{"n_layer": 12, "d_model": 1024, "norm_eps": 1e-05, "init": "orth", "init_std_up": 0.0226, "optimizer": "soap_variant", "lr_mult_up": 1.04, "beta1": 0.95, "warmup_steps": 200, "batch_tokens": [131072, 262144, 393216], "seq_len": 2048, "dataset": "wikipedia_en"}
Each number is 500 + 50 x the weight over its row's rms, rounded and kept within 0 to 999. Layers, rows and columns count from 0. Numbers have three digits each. The size before them is the row's rms in percent of the matrix's.

# layer 6 MLP down, 1024x6144, rms 0.0596, rows 904-1023, columns 4560-4607
101:540516486587408578473520507484513487565514488506494508525457307464477537428518527485485607550551504470475552468457493458527501532430384527536490
104:526474418479470568463603495422471410455535495491452531479440445525496533458553478563535573450476521544480483457483432503514524484434474449542455
100:528610488457542534484480487563531524470546545561430554604509484463513511504548467488553513465421551556502505483427555509559512443439476482482513
101:554469536506508493553501528545504466531472560558521403440457496482508444512503475547510477569467506379429466506498565452466473481535479418469530
100:419415519414456419471470575527472483552513428563481511432463461487522500489514419521476517572546502536419528566547525471581558527429389542493516
098:513434461545444393419556492492418467403467456547488505436556395483502518502529501429597481486415525500498503545334472506438437462527553508442432
098:447579477613517575427534545492447459505460490571462455407519495555435378414516424430441472562488540656531459494512454432483532544532505561484560
100:475619453528420463578522461459538500626538444476462612459548510513487510459515512450563488590521509569456556489601429548556504372438531588551463
099:488592483433496517459449478454566411485537525490443612471536409527519531555460438492475538500392493479501529500388480508439369432450541569527460
100:527504540564522446514593414478527627579462459498497532477529579622528433437505435398566540528503475512535509431550548466499488602507448535592475
101:457581502465475468359451507561583389452460426499507600552569480357455566496511462498450453638485544431461573477488480430439481471631499514579568
099:481516386487524467553452440528473569475359489509509560542458463566532543461441437532493475454433469455519501473499460485473493527560414492462449
100:423515415501505472491562425535478500521485557489450536604550486527516537492565496529471574529496488539492476434456601588483484510508537521431513
100:474569512505539517500607568568537524476512466508421514430518499533450490554574571513414381446483555498555456533508439538527470609538525521518524
098:431527475504476505440549525546519438487459492483471421568501592464483472447438515514502492575396442462452379466464455558512555515473472531539489
101:491515482425513480574516404515507497583517460485557450485538460452480518508507536553569576486522488556484486482479434491488481521506421516568516
099:374411550486429474493444474547530523462516531492371516501553534467526502478499565484542481498502452525472528517538456540497575561485556409467526
098:451423473540493553518519515490418333492526520553465475460479465446522487453559447487504502450469472498510471608520599469492518438447488408479462
099:457545557582541408510474504506474475495527351485539408556547427462527425464421384438555513518537481570478534464382482526439512491476684514508495
100:462523531484445397407502591427363365574468540585425558453483534411424442536515451557573451515560518468556484453553503461488408523495532518495450
099:450376509524472475514492525472538493462509494498460594479451557485545460396496469526507543403372453483345397463457482473454548503490535521451460
102:497503477455533541495509505435514403447412479391480429558495558569523525406516436438494597507559579481501591557448481494491484472453635537453560
102:517479450502503465427526476530450525527458487486494349479514536493461490449415443481388501511598602491433579520564508488413426546476518568473609
103:493466454547527586467545438550534459447509495548511450524519474420525476477505484548532504554467492492479467501478530556505468441530466424486511
099:483440413510570468542604613537469497466508426491517605480471505463513481460546453515454489490535538479434472412566500429594492439464496555548449
097:488501552484558500394540547386567465512540456518498501486488545495439535503479551431467615525481534534556413387479558466539460501564468513518473
102:585454470508514520491404489520533569459455527479505491548488512461477424514501435570538543438393461437429578462476481535550526518543469448475488
099:545517396529478481471609480528541369501485454524524398525489547580483528510443500447432479500530505508501640465491487514483475368497512482442500
099:526504633493549493466493518528342454538514591502466527493422505451523470548537435506466540519557480510497515513460485517567441517486496426468593
098:511528482449461410539536515551576494453473514422473481473544422505517499602510494494412419516534582431443359546498440546527558491498448533462484
100:579493557440516529518594543586552497381536408462479377477501502466433506483549450490559575515560580440511495550496587626458494419534472633415405
098:487535457470505560464524434564466493516531497599389578491444483458514402526522569526535450524521458506487430597488591479451467432483537587494543
101:492466451537513521414507489574443496446497500412552343534541442519495505501525519523421482529356538576562480534584428481366495592618470518502469
098:495470519552478543490409404461509550423443439500541523489504441487426503582582485452487539454448493399428548464542530525534492478529551438463505
100:499493435523511475537490469483473529502537471552496557574524550506472449523528425570505593563532502523616445477509526473512518489554470550494448
103:534514515501510491445433551517502555486458538538476537490533497495453440436385470648456479449541556467499480474568435465522393547379523458477475
101:407519479440515558439564512483445518441455524460485478440492621516502517514465586523587387412530586458538555484438488532573475437427371512547519
099:510416461435485507447508477450517562487471648574457461472575557424558527527491451404363449499518418522358507499597516502419512531505441471560508
100:498462445559607491456545539433451520417490515562494440511369527479432502475463612531464492434507494431512545436497591504405407590508482542505522
101:621486464476526601442526507616428415568530504383458486348487535444488476533641526369421501415505481545457439510455431460440426501485562529537537
104:501521538481462433507481499456506531547497529489423534555570541381431546481550470436449513583597557536522501512529554426474575450476452497521509
098:521471568379500542524486475485406429401481556515575532507530494472476514439478441414522544478444523544459533506466443512543508501411541483440487
099:642434483536542563455411532348552474508518501486515401550520558537495472564537519462512457524439466578553542539430478610550432519475541526530518
100:499559484604512471553603604500510494439477539422472483465403615534434496456418510528378387620454485527500428502522492561522483540440470450452433
099:476559498507467434508550533512561496498491520495456498539484561528445545472457427446528496582523418540429501551513537542474468593495445611570503
099:523438439538521434510447484568516470519532473533419450429458565523484572445525411567549470536486489466518432541412400524474540546429461352462490
100:517474534550494517514433431521463549446456524548511526522387572508484465427471422509517525439513516529510574494550530549565457525549616461510519
102:549496561473472462446538453383613510515526473535484587466501451498407540481559458517445458414430598413451500461482398439415509512520532548444450
100:503587474557437490537530507526523426461508521484541483434573548470412486437539520490512527488497493433601497475613533479549534498406495437540563
100:495561540468544523552559453444575525476462396452426548557490489565463528412447509439452502436457580473493519513496482553413549490532487521511440
099:545583467508403453432574492447489459470561511453478424496510614467525502588550492494521573519414508560521495510431492495437523524525515505529433
099:477553549529470460373485412471374482422522551588540419547506480506483445512483436504471548448494582461554539441608591554556531469540634538445522
099:468502467527532500482436574487548460531454485510529476581502547487486506540414484409465445446507485557476511518416485497452500419478383517501459
100:527443516502497496477515530535411520497585531473478509467541444463566425465471417476438476485478484479438478577456484530384460555492404510524501
100:632433441434619512456558473552567464493508547492520354402463454521499594426412593498498451557488572491531563455393468516559506541459510421480517
099:449483533476488620590416507536541426488506419353440520483597566385435585487587498417491521530511532480549495513562533548468522486537438478512538
099:444506518500541478447567447496407460541533498488403469461403488556504510505435514482465499492490482488524411421471473419531455570527506460472604
097:406498473505456503474460529670514514556532490576490608492448506459514444527535462558536559534423514471625492417454532581560494462527411535521548
101:531417497434413505458472457553479492498541554534413461503587512459439415564515423441516528500421517386580504547411586491511553429460647514439506
101:454422519566509480505493485423429510374544435551480536404437440397417462568485537502463519501533535574555501522443492422497516487512453425465482
098:533519494466516518481523517471483516401437475410536449379556523495473442509488403527552493550432465573539515465502539559458513570399537387466590
103:518615440533523559461506579518566492465572562396460426470486509484481510427442464553549461461567470560431456501517509526461647431483473553532413
102:489442563478445498517550529496477516459540472547460557459485501409513510504508499517479494501477446551484440481459515485533474496535580500570600
098:489432427473469459494460411468517482409540422467413550479417430473518454498526485572414533632553443369504454526516507495527492502480522598453353
102:516473482538590533471466402470589397464533549497528551555518569410508433491586494474628440563486516521454442542491486491438521531447457422546545
099:525449501560510376441523490504503510440446434523537504602495465425480443490496501414530476456438561488514499466533588541450519529412498527466430
097:514447480502473520417457506587491461490526524537582567562529443543565487540448491570571514482510525445551585508563410526525507519469501476560499
099:501444560376512513473538590602445491535483478533513519430516543532403473444531576532392562527498510500437511444498489572546509484447470486499533
098:529531507443555489472521482483533514481511533478568415558511458510534448430541447512540497435516531426487456463520465491522397458467550561474558
100:536507458478484531519481452449577425497503596536569473506514597445549482590583436588462502506417495426517549484453446537547577480455485470448529
100:596482447565542483578585550447525561421465571522495499504514465522459583503501468515423446495544430481399488517484457541456483448509464435514511
099:407551547573493561582456396492487480560427455437531499486476557455500501442474472488537453556427470534530523521605546627425570466461478534427481
102:577514482454519388523485492502425564539492451539452556516435519434469491479423550552532557492475526564581487497571520475476529574530496499613500
098:465502489515453492464473436504481470549489529475542501467521575574524455539478414475529490512444550460444472438469617474480521442543456495499545
101:453553526527486569409494453529509507509537500399435459477516522439544497475526455499528540524551544546500496407366579510483414497451487496495572
099:455417494457503437455423479523499476470537518569502446416482560430455499459462431475451524487560546490518470505506497508470563519555435519480528
100:505520504476516426589599519486485418511513592465533453470477486491453549524508426436552452495432505453582439500529494543543566571523539488515460
100:557507519555519402508476483446475426477448541557465463436508481592448502522531518490495406621466458506632522494434491545450464477576520438389599
100:512499446485569443565461437548492414445437497541452554539515532463531486493531542512459538557530468492615465499487412526416555484458570487483483
099:558520512527570514547500457527400433477508483552539532467506417502540466549502493525488475474497482566535471443471526438474486508444468407469430
100:557431479532463465478510593589495605437383486415400478528521506532526419569492503509508484484500493496517491460461474494491561559519529510486552
099:538508483530489496440427422506572479486516525529453444568449545505499561501512428494475514530381463517351500495468429521506565561373496546498463
099:497515473485520491458534527510496520479524377468488488470523512484504466544570450447474498465549470498504465536489503515457442518568548521592377
102:517536433512475530385507500525569478468354472470477576551464546510533551574481573512520397526541443475570473561594468463473601528498556422552441
099:403581496461538426590468556473559537526456452462532429504531513469483474502522503483564528506573505457494481502446413523508405514444548528522538
103:396483562472438410407477517576478505505530541531396552518561545497545494425457505440507453539450476402616492494459491511494491479488519535470486
101:544571442548443498609547536523508475493533525443523471498555521478532579540535532514462458567495510461591449592582437498484498542468567488567525
098:453430490516527512480498456538539493482526539428542466428546448510450427410605434511614487482450542497489535526439538503464515501532481533503496
101:523388467541433432466612486555470442421511555515529558447605522411506548506482597520377470470630514520471559461451461503537522499485437381486682
101:500455461486499462457499505501527541476507520475594620568467457450476598474488464490463584509429453525567566566563520399499580541474562555419395
100:566451434539540481578456545533462460447450409550534630517460514491536388510415441409444563595567540471445505413558556515508515559430460573470459
105:491520439437604542471523497526534524542467488523496439516531465485426521438545403478467478459490496508421482513510447483510430516529449590499533
100:472521547351529510430472571456513481569537391401490535498463486515498525550509413429435472501507475473517508488581559460533561540457419475512516
100:555424526532464445453530435521473434454573411410497467537512472656465641437477437521484514560517541437449504465585492469414645549491493507504541
102:546488518499495536481449469529551541494513485553506438408476438440505520456567503559465448556567579564439576531536444501382441552513504520480476
098:456557577488460525551479432604554583519589456543484470480405560357547579424544471511521474422521450516481526473446487466503540504501507482493442
108:526488509492532542509475529469476408491492545509453484545486449521440425479514520476521572521400524537458428612426616506502489564518546402443470
099:419540501532518454525483540492460459538542517500565487505492537457465579459521529538432519508508503547557576526437473472455442514543518523553443
102:589452496499507482479457511502495504517439418514547378419484505465477458479447566515503510477500527550400504449461534438472508508524539536486503
101:528408516422477472498450495547443495498519464403480330517497570526543545435414555665591426587491466490429541568458533434524419496499661523484502
103:558508689466501572629508413424514584492402530499544454489455500453469526471492477481576494456511519500556487470492609454525479567466493537436454
100:494485538474467449434520444472480439539611482512489401532539512397473439495452443506440428488510487431530583439533502496481468563482486509493467
099:517502427486456514522519556467502512511500462445484477545545559371477466565449536481542406542619516498495421408520494506580476533538495539529491
102:497501523515440465544500576570427520476530486532574503483523377538544376416548590494424494438532600607472586533557594544434431421502430514484538
103:362587545506453565454538558495480512480449547422510405427494461588542480533472528468435437352506565517459500538439485547414519540414561440483561
101:476562463451490523558468495557486515533485509461486404475548467482515463520586462425479552510437495529600488446457559529432562513399525539457432
101:513554432529507515575524623513547474433560518518418500474483431481495486443303477483428499478475531430555430490561504430522528500497506333460512
099:428482526403492528496448497504487447461479519532521429472458641507545507499465510481521449550444503407495472523559462486451471529628456506440453
098:542527531510453434448570578532536507643441376512482473460502447470383428492471402537453491602519457552502413545450501497498510504466483511479378
098:450475432498475474442533488487569433476379567454555517422460542539527472494503559473483490498427479514461518407576546543510524486472485412492505
102:552422419588508511534531504538461458533535521553555471436531505392528479487419529554431563441486512546569568468551558595439512498448565471591517
098:504416497502464519467466520662503595510505489532395428408535418437477558467476646535469551513478470458432430455600435499517437468413372524585484
099:515561519437454517413483513495546502557450522465512493498547440648518632469508614498391499382489601488496544480529579448529503455560595452432482
102:404563472568517544485443552472509496460572595518435468456499533455483492553538522496530452493532437504521528395484498471436500543437486543495512
097:554533488529463491473505559476542569362480381484521482479554398448452500453509489539488448505524499489526499492620447470516451511487394518513504
103:507566489468510405470596449471538385479515594422457466505553538494412494504485496418568463451478528485355489501422461530421433533563623627468506
099:535517480520469520453519516523526427440596462411482554468483557483555485590475546447523471469538477500474538547503561456458485469478438566382427
100:511524561448455495496545499468451526479400475490485479468469452511419513457543447575460448469493435542512489560518530473433505475473470414561466
099:461445521513533561478545498536519610541535492563499414467495534429509365416501519523399398510520450486476459462430453419444509450465462513553540
102:542491472505518524534434575543542427443462522468552424525552417452511484513488463461476545536612552475479497539482506501388508502547511570485448